config.toml
n_layer = 25
d_model = 256
n_head = 12
n_kv_head = 12
head_dim = 32
d_mlp = 1024
vocab_size = 8192
activation = "gelu"
norm = "rmsnorm"
norm_place = "pre"
norm_eps = 1e-06
positions = "alibi"
qk_norm = false
attn_scale = 0.177
bias = "all"
tie_embeddings = true
parallel_block = false
init = "normal"
init_std_qkv = 0.0219
init_std_o = 0.00309
init_std_up = 0.0219
init_std_down = 0.00309
init_out_by_depth = true
optimizer = "adamw"
lr = 0.00171
beta1 = 0.95
beta2 = 0.99
weight_decay = 0.14
lr_head = 0.00515
grad_clip = 0.5
warmup_steps = 239
schedule = "wsd"
decay_fraction = 0.563
decay_shape = "sqrt"
final_lr_fraction = 0.0
batch_tokens = [65536, 131072, 262144]
seq_len = 128
doc_mask = false
train_tokens = 631700000
steps = 4476
dataset = "wikipedia_en"
Each number is 500 + 50 x the weight over the matrix's rms, rounded and kept within 0 to 999. Layers, rows and columns count from 0. Numbers have three digits each.

# layer 7 attention output, 256x384, rms 0.05, rows 105-213, columns 0-127
473447449521506527468488468469463481405415517560438576547487444401460475459546571447469468570631494465577441480498549540560511458571536457470519462382543479569513526614540455450472513487512613521436474490498514459521531469425417531448512485553458491500486454527485604451379438337532445460522435479514417431552547568493433480572415475562473517524419536487480462425617473429550540562436
350623501370549605539499441614499460517566521470579579472341501477473530467602503477547391475427508480402546519371544518503526423477531524465533525548494522401494576539530472542483484529431507489400453556558469518540590600528546483619434604553485446429473396513464440425532561515505535468557499504548515460516486540573548464517532523472450502523476381523523472479496434475587497486508
608480561689448449529466484441583509551395402621440474560570628590529559479399438643511488435534294611564462362533534540509556552456352603574524548458527569526495554442473644481503602541456511567517485420559495474522490511577551489502582496564452425471463528476499582463549418525479511473547445484533475521579489479603512542588571508542576497503537550403412499440488467535490510534554
441493461547537529495498441601540456582424558462415520617472493426563509471484491573550394532525429528578504505418431450627462495558447533530508612533573442552443518557509537507549479496409561462357476509580464497589468464554501462597435524571473516437510385514482477485519530501565458442600500548517541484467525509500492459377468500477513461483491420505475587452483478463569525442518
547498492524457488520654560543561423465489453438522485490506498507564491539453495543475557485400556390496448525492466479556450471576481499522613573463606459516432565454551562473562448415497543543520540422553504514577455434512513444531511513542559489476459433498398465506470441597491479479447576520529543508435447558527562418531576470437509541520504447441490442548536478492476426467446
507559495412458431485541587613626435615597524426590412393431635491617406573452377588430440405372564562537537552452435475409509410484525550618419542440541496551463589508697457542531631359397543472491489608453604652468572444531430538474517448369457547480499493417554530542443562460570475468567448493533489500558534543548489579526516448577513525453504445430550519584543530487466432396563
413402476569597464474447438434522431472430585470378563530519429397520450466446573499547423562618527542550506498554479412436405571478513548567503554553493497390474408454479475421561502486657457542428456507473439495543449489533440550467441480439403519430497532479504453482477427488543464435523486462519370416474548535429429464512413495500480533489544461521508540490540520383522472432448
468509493454487509496493495503478564475495485519501513529480471497517545511532499449471495533515469566450505470461529595412512495437579565466454420592415571509517465428551466530350436565553407466520470448445480494550545487511497531388487499495485475544524526522544505521467501517542453497554488508468583471460496534490437519423504452549465527509406466465462507542493447506484479495509
461555484473423432407489556481396565529546567466432464506472567550537566463475404417406516521540479591419531514472399467524511539512509559562533588471543486488425491491518480473581507516501493444460451572453515545495569587520541435536548491464576482493559466511514519479495544459577528483536470578482513496470512533564523469439505573566600419593424574401455487519501499565524509462486
635498487586433518514498548500547503454500438571496398479506501426460455549495480557461534463496501423418552576605328493637616654425451444437563407456464528352496633445435524587536468473536631574527572548538583494436501455461438541488463439433525441462429612462518524430438401556474457500462527434499506496411419447453489459531503420527409536504521513605519494412469518468382505563376
499623634499534572565565536510534584628532505530519447462495589587538510470488468486483496477387550454392616427576387485500554570536478342345612498405543450514555504394430556476519553525485471371527626434582478537440448502488518434439470458623607456528455387564453560589616639500526502546556429490472520481596509547564514560541459581588550444535488565441476510483575539528567540476548
356463583613552504479506481485588509528381575497407604491535459487619416403420540562518425501538510506531478508507577521459492474502513459449437565413564516440580509601548503412593628554532504454526531478516468458461480431475547600483459469550479541582496540519490526496578473520451498491502535525528581467600527567495517445535510452491441484485424388482492406595525542506604530453558
524461476479383406403602516478408580454581562396575402503530420590501563493380452450426561512477518464448556504425372380584491519510446437423567555539527445456509561474511600506589584457444481407510460425495478454494502531488528479539488507496450471510551474524535482550542546440563493468397499539504588439522540585470516440526427575504511488467428470470528473500536535569581537490595
489479515644552496561555412524585456496398561519530514575533479498515556453385527595580478514488441481419582547528523591559511513509499556614578530565539514467473560542517533490565441578474522531625523388458453431331365443475576538399557542447432452520424504470482543521663470455441507626496560531536484522426584480447534467541520509455539571526479454509482500542451499536463402499534
477493628519650555597517398483642501605441569516584592512574460516553421436477548596618424524448471532470525589419439563468435559473553405461514472638443539395546474464548492416453479566545421463506489461558473443470472473507517493539510546582550477526380362494480616473579596485472608521520444523591571406450562548500476495455496560524486499465399470511474505478566503491502460466541
527534478530572551508533535524526350466506552464557464482492470403367392475583580539543568464482451468445411672375567473558441404566504653589549633464607538469460530561473481448623507454533532470462509449519536526466533579446463593535531556491425477432440392593411483599651629372516626529460489417427473517525467574445410405445436398584480434452450518475503500585547538412431522479518
476584474432417556444444614546506460359515452503484490487393514459534466570564443503463527462459516496529465520488471533482471481589529497514548547561547458530450501490617522518507488415439433474535478441537520524523488393490428534517553494455521549540427441564456512565451523425512539490527549523516536532435408535536529463507536395497536548423492408471417449534422426523479475464465
508389480514550481442426437447420642441464529538483547599569455525555607528491496461503580550559548498513522521485467497527600496417550448490419400478450543496499489466482409580429489531515505441474465447529507449521527455546519416467465462556561519559510561554480538463513461582479495480421511478527591443521472656520415459482458547485405528528427455512559455562542482487477530436477
488535521532425519441472519595455615455487394575453507523451565529507594478511415528452484467496432607516480410520510429488419550499476537469487530492460518475444439495427477425529436518623426506486461390581391447542565507531511441543566574525543458539503377550449512501491553430494477512582399559505466522487571459502500472399475521556489447488473579512481537465496504461520514523532
485601629362587545522351564474479612521580581531496564370444512466471363526660487365549478512512465532520533463584434475496473665407423535506474468376461517526483468460455521453544489457589473504456488468568376484517436586617521508491472529566374432494583503537520428458542432545520445480400536407445530487540405557546472562526379521462521507594582479567560560492566490484527537419549
426521496466469560485549473526462508511494572486485568525437462504538518456481508434487468583502466529553575497450490502514484517446548589545479519584499535472427540453517508490441412542511491453480485491446434399421369452465491565427435542601497570573472467541580526416483469446486425481441557495439567529483513424485453582403472512418534522540473440551520503480497405478436523511504
450507443540426363402595524545438459522567615365477487463431560446524494329452434484412435423583532497591500547477573390550492473593473573665482595569523540468383444554435407493566431444470578518680600520400526564523488462564388547387505507356600606505432551525446572674525608463502590714490503538429399445378456576435441483648383473474555589613520486434390514483494507490573369413396
533503627572576542575477435460547577544429475585544471529582532568518577548466523552568541455420407475516522477563546545527435575515452464516610542527515529459542484512461589337564462576538406524482451381555531474499395372501407505486559510597516445473451412571473496453436472447492426420574444566557491554506487527525563480494582425576486416456507541431410445474520485527545510535439
477433482588490515448475477547482533445428492561492548558536514486530537474487501580473496502546495524539413527650544543410495563474502413485490417427393535528578383531458473439478441474610551464472485523459516452416434469522546518496493471482452560534557508477583508423510455486543473423521424525592514517640574483541503513521446520565474400457427549434505429542632502495582535495582
522462549494567547570464458481618431511400455548529581499504472431639429664493568575601474544428466492468495550444568547447480505472544478482442450499491465452564566558593520484501652500481501566517493513532493588521552503564588573498492488483396383496495562506533473525515511549488437502561438565454598562597513562604508538497571507546500407525476587399507454533481569587605592498589
443428383445396475418529440579348654489527433459498458601484491611620742543416433471431534530454512436396535485423459455569501392506419401481582512482506487553482560489458504578523485502396467333459467600439513455445462517424394615488382450450503623496472465505605551485503562427535527530452508454508455436505564516462472566531470527446465541536534434540527498528481558453525441416528
531432457559618530564436437493541464450408416595484620526524437401457448533560565557595448558554519484592484528567510523447484471548504571610493526410563504589506473589558517477531558398522569461335431531525506484540525499489515516561408480594476428434452468446500531467500485570488482448560531447421478518434489486481423559431511467555562550560439484399530517587577413430485459495511
446503532516566515475484513495510483477467491510537510482496497449516508537524520507508536447484530520420520522442396415484505479464501477427502518421511463503500516470430494508506526528503536496463508511477408538491450527552504486479440474497471404429509512501540502520549510521576548492471474529493554500497477437533508523460526495520588515563482554495441571479465500546505538527546
544483521440433504488479566503533537489541422550523523400452522503491421547534481509459489497460489522535436444528568450454493533394490540456414406447400576485510452431424459484432467515636472467484455493520503528553527459447488481518493542550523459572502512594522582474475534544405454506521498512456454579377469551540509435443476468491486474493445547468495482557446432468391472476509
487502551535570438533494409484547591647457492585500485557528562556531601454430427590523359456545341623555477419536476558554483563534472532563539583409544521467527381546441507411544606460517380345525563555525549567416568456480460545383465407591542512560409429409568418573470591381540466425448488545588440496532605479456560509507463525509515511456517458514536513461530445487461473451527
402448448518471507427497448489438566439437516503356596565458411529556571522448536403466501641593417482490491448457472469611499603467449488476545519452539524418512585461407540425514517570564447462555506481435433498405523533483503560411524564536475409597452498538517527520607574490485521609494511586556605523506480509452547501523599484514522468490462548449448412509486570619436491531465
406627493422387468392375597537397590543633537531411457412399598576380497309577364446368404425592550506498437527652433604533420581578491459588554562450481469419531454495460542450589408433570559524569422406463463477511439549468438521534515490359480514540494604552508566576467473516497499561520516412474440473495508517473501473477369530582547511564483486498535547546565550491498424409515
491511493535492385475520524459473603519553501514428467467520481527559520490423450506484526526510565472509554390558437507492480450499523350361552442392418439534598495496521481518456513526483414522596503447497528549622596437532476428456557495451620467535434520532466528595430531582456543549467539539499528503421494492490523483476455464437467458458531486475498484496491477521521506490437
483445483532542502535466443516503483340418475495486540599535411441496560592489579481562566582501533418392603469644424541474515520455500511515573411495422505559514516391411506560418316531490497534459489525473445428498491614374483532493465508532515479437532349445511514437483528474507552575455461519550538485462501532560461448451572575471489474472481628550484473473406516590450546550568
391529615394575553529490541471539570532495600457429601454490476552672412519500574392524498580451477565588556485453396453596448541504425519507535580472545429505409460569474505477582492462478499377528568511505515438396493484447584513538402493543463465526558479432504400515615463520541457467466494549546550474402574462507515534437525536550600578528516423529496561514440485525535446451562
450448511472491471551585437472593487586433571458529585454556439566657503503406532530538392581465494510503566527453410578540558491456596519451523423467475498514493494467576413578370479474429399472449398475496435434491475624501499507499521533473427556530585489505519467514484457440531566538498520487476533481478478587513503519590479505488503508539491507469476468521494518523435431418483
658465550467674549684530393391541571561476452507616524492639425532516508583476603515666547558399506462515577630486389461534563562594511446413652555424552406521497427539579502447554609471424438613536544445447573551510529442462468495468633523407511526549470533578489464536484464520420572408514485488440459512659593509458469476443401553469418483433380471501641436552671507395580570552545
510499453599533346495477549388478424339472509477417498530532487420490469440517441486491533482630527476528394566541575532469538507441555566488457456459474579437535468500490467493481470479656554455497577572508499495492497514499553449479408417512481425478539621418521537474493481504641413457559532436572491539513453464584545476509605466520516511469594438471488577535423438493500448481551
703556537536443511519405523422507519524592374653573445465494615490371517510562396568455534388463563382529483559596587381615578508528436496471571491499519514526434469544430516526535467480470547415505455488534534487519563548478477467487508455563509528514597519530469523502407549451581492545527504525612454494575639543490520471468484577480500500410531485473493448540530465479554511481533
625334475630581294467513432413440663532490440501499417545656502573542652475354432549478519452578293601360609403542419597461470609534421420417586459582420440640486476349510615490447434557432373384532497480459569496393534433508599537470518477556496476580484501456566487547519470495464465391515430503515468434533581485488530534585411531546509476509478507539505519518545620506549453403511
497596599528517571551485506515618478516495426545548495455451544520509467554468474572521509460400413639443549397497543390454497528532473547512504608482555459446519444482484537389573702504613382525605519450462517466423461616439525498451570515417508487474490538555463520555641555458439571631477466534548434525567583469543555416433486569501471388479554557500514506527504594558569591476548
527536445476425523473493544564547441446520466478471500487395501362472460527519468543486457484502489493469515533451491583522482454468540494498525483442458491503507537562492469504490440512437532521520455448524479477495480457467454481533499540492483470515439468544506552456472519478445481489462483564565635508572516552502529516463579537517493453511452537472468410481500493568464507526532
387556520465524512478520504550552413570525577461512509421463519468439445442490515492467422477486504533403578508393472531484565455475555491509477467533473532534500501470526423574432528553415491490612534430506488492415489470466518569462537638466444545642472545575547438539506476534398579549474514524584554434422438486530563446574574439517479523519517433507403519544440538540416482431471
556394415576503437449462467526415534468463533547475473614561522468494571492471492540489548490597459555482424590501449575563504559595512460503539480579486474581488419498515480523493397544522529347526563579383446480497523487511487458400431364469608551508603536476523573470489628441636459527473498477497506483552478540507474459537471494524399479514505503562503468454490527479496594536442
499553571529544540528351511448588473530424530608462540479493555416458408551524495518554456464530493533496488442622498553439502539442499511518446416424427547558575507487460480496479487497527468474414465606472540516514483504588452530537464506472439594505534540475630390483432404507545518445547496458507441495548513552474476573575472517570537531431492496523545591503584473455449481484472
476533515502533477503429510387539470541493640522463539457553481501454346440529520447517433561593508444625406489530539454487488448496474492457476472478535483474497557507530548524481573454497548519455448548491491478563528529556538540567459473496472501474533540437567443474466472517541482480587482478492484487508500448528500458448487453473519487468474452455500534539525505481529480456538
586439421514419446457681477544553437554498511385500459499525480578422511428379521535446474536532377514557558400500569525541460506560375488507588564492526552492480589506449563426542437485484463511502429442509453527554476497527421488505539553509540540532513470616508536544484569452484589531465538554579533480536482485454597487452550503570563448560494506429459463498526484591395471496479
459458537489655490603569397478641452498348562444479616566563438511570514502445592529634427600524450561580478390605463449517454565503400500510484524496463542548503486479363564464541421540541465511528392431481477515585562491591502461477587499491499430588531504519550458541438544482488477524529596567473613442511490456485436559515616510592558628512471376467466514521494379505434515509518
576392476471453535481500474471524606552507453547526531393522415440467443537497562472513444542524428471498564400492622536446510530406452491376559480479445562416566514454504552401478512512526396595451484545526483585439395640456405560526534575490403503417560503547574533462474449457459497539458492514471747473554469548480513535501572448457449499546421515510437483557588633601408533496573
619322478658499440513615359478498567441359505516601465695707438660629643520290595609552596576509433540496537512521481567473484628539478397428579484495504442415568368543571542366557660433546430453504514479563478401537497507450510506479413400568548428449476493461480523514514562509572430490527513535465510597545516535496507543421420578467521412519496619584483504437465500567396551519507
516486513541481477478476503454506488491474512521471517459537469485442432442505520513508451500560499446523542434497492498519455514453433491431518459487485455510501575466534598493503500491522478461573494353454524485426428415498535537434619480514464519610492439492486471570511480490457476439568503537526502476524575542459492512440442529480526504456438492492493516529610516486546437451521
504505503473514468491501500455439534484527569506557485479545487547493527487491478456490516498513465451567353481574469417570439584606366383407566517525543442572429459465546618467573528320515504493587591552454531555480497458503542470441473483446590507493500594455514468567510557516473508626474506547550471515485547543535527480532497567422544461490512572526492463588463503564489500448516
659449533554458370467566508392518471502514539481606386495604556564471481471418442560442509429529453504517429478524482559545529612524526474500513437557503522447462442396493510547426443476545401488520451481497535530503566508483521524514565474484517467498541449439483514514430537489510492490579523559560587449474495497468509494396516489571507494500430497480409539466565458522367419469428
500544539583420497464503514492517472406446484577483512538472511430457453427504461581467468473569519549536493544392551503505485481453535480536413494441495575400535465669455360460543556558515515548471503515416480500541458492523456627595480541431466569463476382530474458458491500525507517449510487565550592417426533444414451535415544532562483512526447447550485478428465530529478497516531
553551570472415583473443506500521531402535477579572543454487468520350449499546475508478510533493460415522497527605560493473611498451504536488583460407519524564548560427490526506441520556553497582507463438448527562547568443570512620454528451435502477567456547492483479526517545623398456480461557500516419516455507604491506506516549458478472530546519404450453450575427442467435367443465
517495535550488485460533485492460480447506593488539485513513477518385490375466502517495484492567441540550446466581465485560474583551448476522556519436513493551459448481356501425527401516571481512552539465427525477503471462463560505447501509500563476486506497465446495531540451577480504553498541506411468594461463497475548493494491470482519476562517520481494523510407531522491480495436
445518450512575525543532421579462524508481511478536507580477530534552645474481499530541520466467491401613483613502501410642493483557455503555584582502551506510434612589560516513584499359400603468548586545536460467525519512528563519499449501535554525531515553502469526460592520573474493576522465452431413625487446446548559567435447465447564434486606606569550629481418549497457492470539
521479549444563520537393422497533542647515475577581560448475540498497513520549496547529389462494464557450566479516507490477629513400482426352496411525381583491568500449394507538434553601499439539429476564592487539512482554538461530471469515544431600480458560474521516490452500490514526515397572474476387474496483542430500406623402498487408520492466432559550358473520478448476494509375
480390386441609572540557439517464347399474511432561624563472357421462449483572669516536531618504527522485511483473489514434500490518532419497516455601465509598480453427645513512460499453469416546375385450476475502572531577489542444619553530411457415444541494569441423565546463510494560430506476477500435542478505432542498602429492578412606505541633542601509601401357453506495462488480
500496403442411371389533569531347599484591549391459414475486570554526597468447411355367510488572472529513500542518301448542513544519379499527553530481481500527443556458469583606567487425408542511581512462453485535546593585471533475479569548487605513543495492457514495604449511545414554574552425549505512475473588552513542453573532502584514470570494565493410559570485605531497454456507
479465501474509497462466494541475536502515480531501500486490468472454514495550491507484480486503442491508562414459498448534418497510484507473519502538546454563437583455553548472478393578521444517501536509443560573528564479562476530482521475526530523468475544457498530523408464529529540503482541530537544560556430509530502570542592500541484451470540552513383456448411511586453559588454
457515418373407513444512522580492487516561479531432558476397461454521444544497464466451428586539548483545613478339354389623561494370525500511453425413475523424541590521472368562445603474479487624456447589497539593476538503533438484504544436428449493467504644436591526474479410491525505444461541445469487403424498545451460398525476518543527521558400496499490500594504575531497444451559
519494478526470561482389513531461574391457340654451510556507527536520648600538452518473586495462518538479497419633572479412470488492450388466506454530393506532550486495448532460492487539551412378561457497494455415418538537457619415547541498518564456575505375508470510449529535475541590568515449511526521551462453592537582520506526419421457401427482522458485397550462534516472537484438
435451345617582369455647457603488307489435582386502450632512540457544579428354502595493493444580550392507504597492403438644462392589457463640590593474600425579449632552505543608569438347335571466605549457392500459494534377573671449510562521528571521603486568428535437515555399586437526460535497435409346613434449453518501530503338399437512519515650498598520650460483459372450415450411
452573509369471539495454537525455601581563488537460521444439531551451526493551462374427467544503492500452507536461540499470439466450470526533524521574440587474521518487407495477503372567515532464486474435423457463538439453466482612452415497570510496503513442500499518471507467589458400522481524498548479523471520476485509412471596456585499473493528530487467521563433464519493460535487
450562531461541494478440531505486564443518484510510531482424498461533506535583440468502494485513449580456512508514434457510520569436543518485520465516431593472491418397368441474424415557608445533496404389425534499547562439485485495469555475481526485548525575533579544468396463516399455406499450482472478472492517512471409523578530483609508503564482556501419534505503545532504481501475
508464506554494402396449528426440500415527539514485489450546488428454459439492457508439506454609551515367526547606446632464604559491620470467502416477471499474594426378448447592401457599562476533525516451498530587487530549491520513425563487533523489508527511440492494584484547483432390487457531460496476508523467503545504447539592497500491518475529500562557473486421460468428547559510
514488596552546520594486418417567529553457502558587548503592486573562520513459528551587488499414593466495466558460540435470537421486553525500481544395525529463521480567502384477525538447536540490500548465501383430463395500478545567486478613565409523514437462581434514468644535484503536531558564477478463549445431492520502508461495506424513509522561509534505538476414458474495463478433
571552440526451421376546655600491440579660555352495347386476624423488398485490352515361556359490561465582466573572514327558547524512448456465497524423539440493525480564458465504570560467534557438508518489599468536540612463615553386511511545524546430555464490545481547568522613474538555518523550541473434593441456482530572539485553541446536511553519531494526404498368453502429480477437
553524581550547508517436552478631483500488504513508481457519590449546442534521518543546592381433458595408589553374522586305395417484615555560460506683446505468470492454663407509483511536503322480592517579507469510408432594450486489519460533426501525467539518507538484468543470479480573615499533474520499507521487420494484526616561437543403557509473432511527445546517485456464517568519
643386456583625467550506463408472438344485516461653469526649443391472481573522553551588643475501501557493421620552418397584535694588497457503537548498574437498484377490565565449620614423600483499576580522499578544380532515464549497436555531467480507635540511499584460498439475527465500438508544499452558513531483560471480433492459523369374488449407470556586369536529552496498585538439
496573562633520525534487518512630478598468440573394496487469542507479458432452496588533404476519441617465588420484604635413482542450544636552471570496453574405562406594500468308524496584540458478519573511530460537463503473569439511352442531550471452575442591503606563509408477530544467483482558549444429553487503531451522512481578459431517562519518438518463482502422408450396455513438
451360370588442408420581445426369497424447562436441520575630430604552594408341550441422584615602578461479585651645480595406575542491585470572541440506421524517569455488545462501473436541558536583365362549556464483552585570474482544578504540531443467499486512555538537428519505495429476475519463507416455482489516570446477480485428472524523466509428518401436505523571594478549443408459
464528641563507595452370498569582529557461505584481540470473546467445414441525500607509426396486535357456557492571646507465471539474505400419494463465455555385645604551412518365589530555554539570390392441611466534653499472532480489554461462579434482454478540530488513497501437605480396467494511451472474488502404569466425444500514490482441486516418537513505460488502538466437578591419
524617476509475452491477588504450487519585505536446415456496595488373478431551382500456485405561544515486487504501498498520552330513523448515482513386525461525600522605438433540496581537456560589453477486507430472676547507652503308553582486456584563464526554498467505461449473498560542553471449568571545598495462378552591608571541476491583514549534546453491476447481482545466462574552
594415461564605453526520472512524508423486479489534496555566472441547533545495552552584590470510418499567538452466509455551485480471474533522528524485553486567447561507556532484473564447452426501529550548487550530464466460470421583466467461420521613497478537465493478531433413534543529496513449466501472530502532352521520565450487478461485502508499453485600521481586490410594508579528
575576557597556408515501523467534476562550497469522362499536605508458507438457393592487470367495457510465532365502413559609508410577505549572527562417618398527460553523433484581476525538364499412500439437526540448361401487399499487508531518473464470541478486550499585478567450451481588504483493468445444417499543517467414494488492577597583554510452575558536552498534458469468539500536
508504515526484518523457475551556494459445449525528503549492522481531545550501505537546499476483477438450542464534500528539476520565492519502605511497558487577435486465512568506495398493439456546513440516430470457540550559511503543514527516441537558515524547500543521450428469516473575521486490561570493526479501470507551489483609493496463510467523472460475465460456475495493543552442
537503426470480481496570542550478417505550474432530423502525518493461502544497471533447599492468572515542405517439487400530489464507486428471402508525529502422497561541524447521510571481549534502506527555481477572605532502587479524515456482431472564502463503506487476553413502565559489502448551526516558539494465464568555520531576570522534481484519514506492482423423435562499576582491
517447474570499384472561522394475448499536498434493418500558536524503470427466494485481508449564449513516472439617521548510470591542438508558485467492446534489479496481421547493510434476526511459503484518531552494499484482506469505500497506516459562486462417462512479510457453469513523477475424523576414545554591440479564534482457560501473435476562544534535524507534586470485544500492
509514511465556535598556448534563451551511496484531471544498429542476495521475531558595460554438413639543584474471421633399413509416534549653503492491391591502516477493502435407433409556539493530393409506479522450537374400528492510500447389523475536429432523405515548417491390517508414393443509453407470640509456515522475507430370499412500359525565639580523574494433563556461535479463
500511448447482473452517566559459463519596502437505443435488519457452457467542408487447501433534545466550416650452456474488506406462553564600423461568456512574455578497535462642438459464474575509498483385445444493550472434543559445531565495474500460520490523530479533510521465551496475451554561593550495530495481545513577468556587481525538480503514496422422485564441486578509465452468
500463525498550534511423463495465530401447486548550547527506454465469524559552535501557554513477498568468432557431493516516409485576564478557512562621519464476537473550546498465546462511545445558457450458531432507541456567484499482514506525522544442446515499510483483489502500619461471492507487506541572526476481520521524478452525452426469478525479491508466478499475531508463526527487
487639609468468562528499514436518517631603612480531486426472600598456437423494493412469467497468496494470413512391478421560468482545498474515480548497580437474487541472487516518524539529546518422432457465467472459532450484405401496475456329459461504462583495463561626511471492373605414449491491543527509565539503490561547505448592495583588469553524546406435455534475475545487544602538
553488542501491442481398479434473613510512518584477511496516492536486514480490467474495427525580560420450487485434498503586523434520551528540499504491541488477478545521498452552480455503402553503463475497619458530562527504541513482521440484595503498471484533473486416536487502532555501476510509454456514456513515472478453471542537498565523538532476484508483537551500534512522477446542
578511423600498479519543526517550370414458495507476442578532502461421454481462497556532551513565471474573421457528526466529474476492458537519501476503518499533440518437452518507456415536549543463495485508450520492440434426480503517504459446508496454461507526514454557476584518496517498501528472516518564564534494464588502651435515564431618509531550565582480604463410504579453474497621
542515542544499502530483540392537514438472494510480525485587473514476431503500500465505550525493572515548470512500534447437538456419505501482426489415463566511533475526502475509511558454509559551543481495496467478464483544499558515498519523512451453474465459445481515512545520473524527548549437481519496447501558427454456480494504441558517564440473489493524584532617493406549485551552
382490521522594459495521452511578405577435588423499549487517488434548395397477586538533432459542581381508533516618607563437522469527453397476529511434521556469617549636465493445622573474475551496454436487520517508596466450454471413536463477471511504489559519549506653467471485533493462475581460513443533513498429403447503562521419407463482429492487588527405515389507512498507503548468
499506487472400448442478547463395635486590488502432474462498482573438541475531443393384510529557496509489513566490431555514509556457507537565467472457461613399547573528493458470531431493538549594450416485526503563569509494511500423501575534561582479466508461494441558496445604556461527505477614514517488448500507533436474448550491500466529579477435460481506456545523408509531431474442
460550548417499560530450487552551521560476519530520514489431536515571501558536518505548455493429453581503549476362490525522456487477538554556450532573497521508449537499593456492477466547500452584576505467464547552467526470471533530477546555427556478551471521520546489525464474606388506464503469538446519582509447459563461561563489503526547496539463520430513517479483493546529501544567
499462571549463418468408513463505590603496434578429519444482567487607466495472407571448368458550444547482543481549538510428563545370466474484449454440441599453573561463509520441498549513565467471588531479416581503544537413501448482480534492413563566586511592548552596557422490475486479480514443526510475525531402500570486538583486490558535535540516552432488512453507499467487496495459
398506374332514498412573535617386386448569614399553520464434430454407432422589542441440486536552632421423522528536498579465419341448529378518551478462436533516598547523423464512490358537478505532569536510430498559433494497590533509465609486459429532524481522430525424558491462464546543447455490521456553435478547423459449480420426527428552546517396448558593517485525457501474468500587
615443454489425485470479494571460544427526368550569468584479513526521658610482416571475549473450562462396596468505478401540543464484479461497433438556500465410451575497428453622497454527461582549530544627458517587477495513551498602500495503456493489494469572508538507515445544533500514522520489494482424592482445437537538541492534502447617453568601626527497578427358497584516524536483
606452541543503483516379454403519538473469515656591487456672460515370475482533493538537484468522445503546468460568540527502522540505477471455492448460518517557458450509529533454481489449523506522539442412520478415493478533480533553537543461517424502499447395433418531534525474449528547531543557475502580402485456600463493433509440522503479499482440502482519500540539513524488519424499
505561480521436514506495545557545450494484466537470499493471540478496493510503423542482466483459482492457556507480471528560498484541472537525584564509515502506469556488488523482514397543454507553453530498453481552499434505539451453502563431475494517427463496497448570536560529424570537475501499539540599436489544550475470543523476550526494537532422459490473470541536476540546477488541
538462346579510391497548485530482424421469487466434433615507466467477560527449474520482513542591574473487528510488398504525529457565560506528533545448573419500441492492549473575487510449390499515443433452583505408599483425479476504504395485563479548529429594508497592455475397583460451444581533511542457519501452474595603415558637448535506501437576456410452502518440486515490493527491
452533525460561533589477418523505569587493481515507560513487513568532571502518501526586425508475456560545546457505479446560489571443454472497476494552427521452479491465457504508526490508485501513501516560628493439554534517525515375430398448538553421428477535438511502429419532559594474555424509421461541455497336523559470432529481433470437479490528512522556497445503507498479595560480
474512517518486496522577479512573413553498525471516482494518515568535514494426519550519486453434601401516477590491526431521599401531561436509508480431546507508497543517552449553521621408475512432479454512534571431513586495467498487512554434512462480562512477436525430431451420418533482450458572466443516511444492476383429533514458424454496638525421420517500498515532486489449433507485
522633515564501512542540635485571441465511469522432427482491541450502370519506421478504538520463553451530427502548462467518574510502544562482511523379487541459474496501458471551444493471460629518513530547490511517527480522425458550429398441523491487437443538433495534543508547498513483577539455477450431561461525447503527444511523452527491460523521570505489574519433533476523504539484
475475503464507479496554516519580385491477594383512553476477434405517403500473524491536464548530491444576499467426532476572452433537484578538471528522542459608421537548501492541469439523476538548500499546521498524614545589580504524532462427508442451377566503466486438515518527481589448548516574547488647550542467478482569518492529441469459494495458399450458429503461509541461515488498
626406442503442532443452447579421487426512369614598483568469495414327587564566510584450533430496616401504443464510609465464464422495553473482442412542492506425524571503513421502446444499622530379480394473485459470475444508476482501567456558497466501568514441589531534454489538488502450496485594472463536459450427521479473396506566493488480549498411501511472465512463507568433561581429
448574544515507585525441481481522517631539507564459501495444554517473493473516493488508461510501421559470575392487556588481504563564495556513478523535554503520454478539584496447518510520484457496489491438469459514535464508540377441432543489374609559523505587625493589579498606444493551551500530550525489482538508551488526429493538513507471460487481505485468428524496516542501552498463
591593547635420463485459588554566494437506432521483385532479633480454530486488359587448561342486483531461563480557496488560544601560438480523504563547497525433491537535492550453604467505472600486477493540558472457535519550432569419519442468568516443428491430487440566448494548496565437533453498515546465493522556316499547528558520605542604543499558561556567591403469474552500560491576
630504447421528579520457472550436494494515484570532476591471516497342543550605515495526517538523478521544421502525375475568470536499424490560518530399502457558490485484460525513527513509521596497502475496510421534530542551526511493575498565575557445507462430538430487500509554508533594566448529477545532469523463515503482410459513466541517459482522514526512529532485470490481560489541
559481578495600528599391436390494604394446531587573558514632421538408494527543566480622565574509493514582495366567503510547413525447453477461499438449438521605497475525423506484466439495525490607557578451409568546471502486424553545424499444450496345448527591403497481533534468588450446499593488539511555525557469499546497551476502444468416431457512540486429448480483516520456512520467
447463509521588527567519412515568468500393546455462572603532467529532532464451542555607428575525427419501564468461501514584403504559397452509601532532531517494440554533482526442568425529425508558483488441466470490535519565451482463480533470489505480480559504507373485534527543472511509582572464547483577450425519472499524520457526418579473440570446453459434515533531565505547463487469
493515464498439527469506489503486505452498466506429498551476466527444553503486467459458491541538504390507578476605513518574537526522458472437609509452550501541511450521466544453525459525454502524377410477504534510591540468522471466478537417498453516453552575493457584537456454500492435443533457460541459473498515488522535464462481476474460459447557470506535524493585548423513532455512
445542518589465484494522519560533521551459458541449506503475543520550506403434449553456419490531512499505542523490417497530512526562497537510515564525564442525437513479568538524518490481447555555434508485535472489495477517472562470509521500575429443473556488500438549515598567518455472511531403437414501494465461480520459439510393434561468453467478543537525560430556531403502548507532
603604528505495499531552595583549439471550420475571348480481594474433512541529437601465597357366489558417569490464469533523510495443444427425520522530441569453521510534448491459552502573495490463532576547387491576484547482709538511416552404462442467451545587406638433548554512477612464470590413520546502463598583579497493498553477551568501453509437544428485508545568534563596509447550